{"n_layer": 25, "d_model": 320, "n_head": 5, "n_kv_head": 5, "head_dim": 64, "d_mlp": 832, "vocab_size": 16384, "activation": "swiglu", "norm": "rmsnorm", "norm_place": "pre", "norm_eps": 1e-05, "positions": "rope", "rope_base": 10000.0, "rope_fraction": 1.0, "qk_norm": false, "attn_scale": 0.125, "bias": "none", "tie_embeddings": false, "parallel_block": false, "init": "normal", "init_std_qkv": 0.0241, "init_std_o": 0.0, "init_std_up": 0.0241, "init_std_down": 0.0, "optimizer": "muon_variant", "lr": 0.00669, "beta1": 0.9, "weight_decay": 0.052, "lr_head": 0.00593, "grad_clip": 1.0, "warmup_steps": 200, "schedule": "wsd", "decay_fraction": 0.866, "decay_shape": "linear", "final_lr_fraction": 0.05, "batch_tokens": [32768, 65536, 98304], "seq_len": 512, "doc_mask": true, "z_loss": 0.0001, "train_tokens": 367300000, "steps": 6089, "dataset": "wikipedia_en"}
Each number is 128 + 32 x the weight over its row's rms, rounded and kept within 0 to 255. Layers, rows and columns count from 0. The size above them is the row's rms in percent of the matrix's.

# layer 16 attention key, 320x320, rms 0.0477, rows 231-255, columns 96-127
size [ 89  92  93  91  90 114 128 101  97 115 114 106  94  97 100  97  92  93 102  98  99  99 100  94  95]
[[179  92 101  83 123  76 113 111 104 148 170 144 155 131 149 137 102  81  98 135 166 148 138 129 104 163 155 150  98 124  84 180]
 [117 170 145 147 185 183  61 141 155  66 166 154 150 114 123  90 112 110  95 162 142 126 115 212  98 119  99 126 141 146 155 183]
 [187 105 116 113 101 113 136 120 126 134 122 152 105 150 189 124 144 194 178 175 161 156   0 162 185  90 177  90 168  99  94 176]
 [145 135 115   5  97  96 165  41  59 105 119  75 151  81 122 127 188 186 196 116  96 113 144 112 112 166 148 111 159 126  97 170]
 [133 193  99 106 155 139  94  93 149 122 147 111 153 154 139 152 158 111 146 146 121 177 126 147 141 101 129 120 113 152 128 123]
 [147 189 138 165 113 163  72 182 122  98 168 150 125  69 100 121 115 160 127 124 134  92 155 177  62 128 148 132 117 147 186 121]
 [100 197 140 186 111 168 139 171 156 100 185 197 150  98 146 111  94 143 105 140 138 141 151 126  54 127  84 141 103 167 176 148]
 [155 140 151 112 103  54 114  91  71 115  96  92 133 112  82 108  90 148 101 135 101 167  83  77 188 131  93 124 153 147 114  79]
 [121 165 127 150 181 120 122 146 182 127 169 131 147 152 148 128 104 164  81 121 134 106 126 140  95  36 118 123 124 178 104 199]
 [ 91 118 137 119  85  61 200  79 115  76  78 122 139 125 192 127 158 122 149 157 136 135 119 126 170 134 143  97 161 160 102 151]
 [147 142 121  93 132 124  99 111 141 148 113 143 107 118 142 112 152 134 125 152 180 161 198 149  71 172  72 100 148  88 141 150]
 [100 160 141 168 190 161 128  98 163 179 120 119 156 106 130 122 121 137 121 122 109 131 175 137 111  68 123 101 133 115 148 143]
 [182  77 135 140 119 151 164 135 132 125  80  93 145  87 150 100  76 139 155 214 101 116 134 139  82 105 124  88 133 150 138 140]
 [166 149 165 155  89 125 130  82 103  64 127 124 183 138 129 149 106 134 125 192 109  61 160 149  67 127 139 173 154 145 124 144]
 [130 123 141 206 146 168 131 160 119 201 157 147 162 132 144 155  91 138 171  44 111 116 110 112 162 125  99  94 127 140 110 176]
 [164 154 121  85 117 146 146 113 117 131 124 129 144  62 129  69 124  92 102 172 143 144 100  93  94 180 149 118 142 178 109 144]
 [105  80 185 130 129 109 139 110  98 124  86 119  88 123 116  96 146 144 155 111 174 125 123 129 239  81  99 126  95 132 169 163]
 [103 120 175 151 107 168  99 103 117  66 122 166 171  69 104 151  99  89 151 138 162 113 157 109  96 131 147 116 121 154 120 130]
 [129 135 117 140  94 158 184 124 133 136  99 149 136 115  54  81 137 122  92 121  64 121 108 105 126 117 152 159  93 104 103 114]
 [109  58 112 155 158  67  89 116 209 127 165 111 108 135 136 120 123 144 175 111 194 114 173  71 143  93 127 133 176 151 127  92]
 [ 99  64 110 139 187 114 124 108  97  93  51 103  95 129 112 122  71 156  88 173 131 105 131 122 129  90 148 146 152 123 130  73]
 [183 155 102  91 134 106 115  71 115 110  99  98 171 109 151 100 162 160 197 184 153  85 157 175 104 128 141 163  54 188 102 108]
 [150 126 136 116 125 126 155 158 132 141 126 129 137  91 163 123 197 213  54 135  99  89 172 190 115 122 158 132  94 127 150 137]
 [147 223  74 105 180 155 128 174 154 105  96 110 134 163 115 148  84  87 102 101 179  65 111 171 118 119  84 172  94 104 155 113]
 [ 99 172 121 158  65 119  52  81 160 113  84 181 186 120 109 138 130 115 130  84 162 135 142  90 117 146 104  98 150  78  81 137]]
# layer 16 attention query, 320x320, rms 0.0461, rows 232-255, columns 96-127
size [ 92  92  90  93 108 106  96  97  89  97  99  99  94 103  94  94  96 103 101  90  97  98  96  98]
[[195 123 148 192 142 106 107 101 127 135 172 196 136  92 102 137 119 159 132 126  81 104  93 141 135 120 172 149 125  80 139 142]
 [ 88 157 166 128 188 168 101 119 129 103 178  79 100 100 126 128 102 118 128 134 107  94 174  89 167 116 145 104 123 128 110  80]
 [ 81 156 138 170 155 157 151 135 128 155 133 147 152 153 133 132  96 118 111 116  80 123 119 136  79  74 145 120 117 115 137 178]
 [210  36 166 101 154 124 148 117  42 145 131 129  67 150 134 105 144 192 128 164 111 104  27 162 132 112 136 107  91  91 110 140]
 [133 151 122 196  82 159 107 136  91 178  74 152 160 121 130  94  83 136 116 149  76 115 168 117 160 140 135 139  79 110 178 172]
 [138 148  81 158 130 123  72 122  59 153  33 106 160 109 125  73 122 119 102 167 158 159  86 128 137 120 142 104  54 134 151 143]
 [106  84 124  80  92 116 144 127 171  69 187 139 135 180 173  59 180  69 101 130 128  56 135 140 182 124 181  72 155 143 119 161]
 [136  78  94 143  98 135 179  78 138 148 165  86 129 103 127  86 133  73 138 137 143 114 165  61 187  88  91 149 105 146 155 158]
 [143 143 147 110 128 153 127 128 155 162 185 108 112 130 153 148 134 151 157 124 137 187 117 149 105 121 164  71 151 123  95 171]
 [129 141 122  85 109 162 153  63 108 134 156 151  99 154 142 158 153 104 118 163 111 130  90 168 120 103 113  73 159 104 159 152]
 [158 102 108 174 133 150 154 105 148 190  96  90 150 129 183 123 155 126 104  84 127 145 139 111 201  82 108 114  79 135  93 187]
 [ 99 139 125 111  85 116 148 126 156  94 103 131 143 122 150  97 110  82 124 132 123 116 106 174 111 160  86 156 177  91 135 115]
 [ 97 108 111 127 120 127 154 105 155 164  87 143 117 153  92 126 107 106 161 115 149 137 122 132  93 107 151 124  94 119 111 196]
 [114 113 181 134 109 107 142 166 103 148 112 110 154 166 162 178  80 192 100 154 137 173 139  59 119  91  94 139 150 147 159  44]
 [164 185  93 116 112  82 160  99 105 130 141 117 109 121 128 129 119 157 121 127 116 153 154 116 164 138 144 112  41 139 178 135]
 [128 133 107 152 141 147  79 130 118 154 155 146 123 114 168 100 126 156 124 130 139 122 102  95 114 106 156 126  68 120 119 186]
 [ 95 140 159 126 135 101 167  88 130 179 142 124 135 102 116 147  97 121 114  75 138 162  73  52 154 154 127 118 102 130 183 134]
 [176 149 106  80 128 137 153 120 142  91 131 107 150 116 100  95 136 120 156  93 139 155 175 138 170 113 170 140 111 143  80  97]
 [121 113 123 110 161 153 145 112 121  53 123 172 117 101  92  96 178  76 114 157 106 160 182 144 138 152 107 102 192 170 104  97]
 [118 100 103 126 114 102 183 137 128 126 159 187  99  87 134 145 137  66 148 122 129 107 126 121 179 175 158 162 112 137 131 114]
 [141  93 167 103 134 100 135 131 135 151 130 112 152  77 146 104  91 136 109 206 143  98 118 157 105 162 171 195 121 106  97  79]
 [121  89 125 135  99 108  59 140  73 171 154 121 120 117 147  91 194 173  80 131 171 103 124 111  96  89 155 148  94 156 103 169]
 [135 121 182 136  93  76 122  35 122 138  62 111 124 193  98 140 130 121 150 204  78  94 141  94 158 122 112 169  41 158 133  79]
 [128 182 105 123 167 131 108 106 116 158  62 116 137 159 143 169 117 135 129 166  77 160 167 117  89 138 108 169 145 134 133 110]]
# layer 16 attention value, 320x320, rms 0.0783, rows 192-213, columns 96-127
size [ 78  82  86  87  70  81  75  86  83  75  74  78  82  75  78  76  82  82  84  80  78  83]
[[134 145 125  89  93 175 148 150  76 121  55 135  99 122 120 111 199 134  99 185 175 100  91 153 126 175 144 134 151 167 133 152]
 [151 120 141  97 156 108 106 136 150 179 117 180 182 149  98 228 154 136 171 152 162  81 133 101 101  48 177  76 137 165 101  67]
 [165 152 138 106 126 111 123 117 117 167 130 138 152 160 103 118 108 171  93 184 157 109  90 107  65 159 126 128 155 183 111 109]
 [117 144 155 122 115 133 126 119 186 134  86 147  61 157 131 145 115 104 117 155 117 135 136 137 111 122 158 131  86 131 105 110]
 [183 108 138 149 127 153 174 123  67 132  80 105 141 125 126 104 121 111 130 116 146 120 108 123 175 166 124 175 106 109 168 139]
 [113 121 121  56 101 133  99 134 138 122 132 146 118 100 125 125  84 163 139 120  98 167 176 137 154 150 150  76 107 124 143 104]
 [160 187  64 101  69  45 128 117  82  66  97  56 150  92 133 109 127 135 107 102 132 115 170 122 127 129 159 184  80 115 189  78]
 [102 113 141 179  26 124 105 119  96 174  63  96 149  76 112 206 115 144  99 122  86 131 113 116 182 146 104  92 154 125 136  95]
 [183 159 191 168 163 150 138 160 140 140  94  82 138  75 176 125 148 113  79 113 127  83  79 106 115 111 121 121 137 133 122 105]
 [159 158 136 109 226 102 114 110 163 141 149 119 174 118 109 123 132 172 151 106 131 156 102 138  79 155 111 125  87 137 134 150]
 [133 162 130 196 103 142 172 146 105 169 112 124 103 138 103 100 164 133  84 125  72 120 171 156  70 123  92 103 119  78 113 144]
 [102 144 144 114 133 170 136 144 152  99 154 118 131 142 137 134 122 128  96 128 139 177 163 139 101 130  79  73 176 141 153 135]
 [168  91  60 137 146 130 118 116 152  89 188 140 131 104  73 146 174 111 125 146  83 120 102 115 165  46 106 142 134 102 153 110]
 [119 148 211 125 100  75 130 153 176 177 123 114 139 104 140 103 197  81 140 139 127 165  74 158 131 185 137 121 148 123 117 101]
 [139 144 141 144 171  81 134 160  98 128 138 118 128 113 135 115  94  89 139 203  83 125 133 144 129 136 141 147  79  94 122  97]
 [147 173 146  81 127 113 101 135 120 157 100 113 159  69 112 109 157 155 100 161 150 154  88 149 144 135  94 185 126 158 119 121]
 [118 113 142 204 125 120 130 169 125 106  83 105 108 117 145 118 175  79 151 116 133 144 131 109 194  70 116 150 152 125 173 142]
 [154 160 115  72 172 174  40 107 132 126 157 137 162 169  91  91 137 169 131 156  99  67 132 103  32 162 123 130  95 159 107 158]
 [ 79 130 168 143  98 140 104 156 169  98 194 118 140 147 109 239  89 111 160 137 160  66 116 118 114 134 124 120  63  98 118 209]
 [114  84 160 154 164  73 139 121 164 152 144 114 130 122 198 182 122 141 161 156 152  91 145 118 104 145 184 117 167 146 128 154]
 [149 152 106  70  67 168 180 121 145 184 165 162  88 125 126 123 137 144  44  86 114 158 129 129  84 172 211 138 108 163 150 101]
 [161 105  90 137 124 130 131  91 102 101 103 117 148 113 136 181 122 109 159 142 168 100 117 129 142 144 176 120 119 134 147 100]]
# layer 16 attention output (transposed), 320x320, rms 0.0704, rows 192-213, columns 96-127
size [ 73  82  87  83  68  79  76  78  84  74  72  77  75  76  73  76  80  81  78  78  76  83]
[[123 153 162 141  94 143  85 164 128 145 122 144 134  48 138 123 130 123 112  90 178 166 117 105 141 120 129 155  96 117 118 103]
 [137  95  90 112 112  96 152 144  94 113 137 142 102 135 102  80 184 112 138 145 152  85  99 159 150 170 145 157 153 128 156 142]
 [118 111 102 137 126 151 110 153 136 165 156 145 113  90  84 145 131 148 153 134 156 108 151 172 135 108 139 126 176  98 119 187]
 [150 140 139 110 106 186 135 147 201 125 154 103 121 139 140  74 105 168 104 150 114  92 137 108 108  98 126 140  82 136 129 115]
 [151  84 153 179 125 111 114 150 125 131 133 206 106 109 153 149 122 122 120 113 139  91 150 189 147 135 157 132 156 150 109 108]
 [ 89 171 114  93 105 109 150  85 127 105 137 150  84  87 110 108 138  47 197 109  94 138 183 143 139 161 139  85 104 169 148 127]
 [ 97 125 144 174 105 214 175 115 109 165 169 112 108 139 155  76 143 132 159  76  94 118 119 131 109 131  82 136 149 157 147 216]
 [147 158 186  44 159 137 179 138 126 125 141 184 141 123 115 151 177 176 120 106 139 175 142 170 106 156 131 153 131 140 140 136]
 [163 121 123 171 139 107  80  99  76 188  98 166  93 103 132 151 178 104 165 138 106 159 144  70 106 107 112 139 125 123 164 190]
 [107  76 101 127 111 230  73 150 113 151  78 134  92 159  87 119 141 130 147 138 162 117 167  86 102 157 108 120  69 123 175 161]
 [ 99 109 131 197 145 136 152 106 143  80 164 166 137 120 171 121 108 157 133  93 158 119 149 130  74  91  85  91 119 124 127  79]
 [144 159 108 103  98  67 191 103 146  84 135 111 230 136 104 125 128 129 160 112 119 102 200  40 130 110 122 214 131  79 115 115]
 [172 112 129 167 203  97  81 156  61 136 102 109 143 133 130 103 166 192  98 169 102 118  99 124 136 111 132 122 172 115 190 151]
 [129 128 140 116 111 150  79 140 130 183 122 147 145 148 183 131  61 127  68 145 107  75 147  92  90 108 125 106  87 130 160 146]
 [ 77  73 122  65 128  99 136 112  79 117  96 164 152 156 138 112 112  81 105 127 119 107 125 112  95 119 115 130 126 123 168 142]
 [140 137 136 152 167 152 152 108 131 196 124 140 138 113 177 188 133 131  87 125 108  81 120 118  97  81 106 217 131 147 121  88]
 [144 119 130 156 137 176 122  70 121 151  90  78 100 132 145  94 136 130 114 162 130 150 145 112 137  53 155 136 142 160 136 125]
 [140  91 178 146 102 108 160 180  82  70  95 107 139  95 100 124 103 144 123 164 131  90 149 196 145 178 152 142 195 135 148  94]
 [150  80 149  78 129 142  90 138 136 123 128 104 131  78 127 107 202 144 202  99 121 200 116 132 122 102 143 115 147 202 134 120]
 [139 182 133  56  85  66 101 166  85 181 112 132  97 159 120 129  94 127 152  97 170 126 116 142 157 113 183 216 147 108 172 111]
 [117 104 149 108 123 173 123 102 114  92 138 126 137  97 184  93 183 146 157 201 192 155 111 163 113 126 133 122 104 150 176  89]
 [ 78 140 123 145 120 130  98 148 129 176 125 132 134 158 170 167 103 126 142 115  83 126 189 173 107 111 128 171 163 143 107 134]]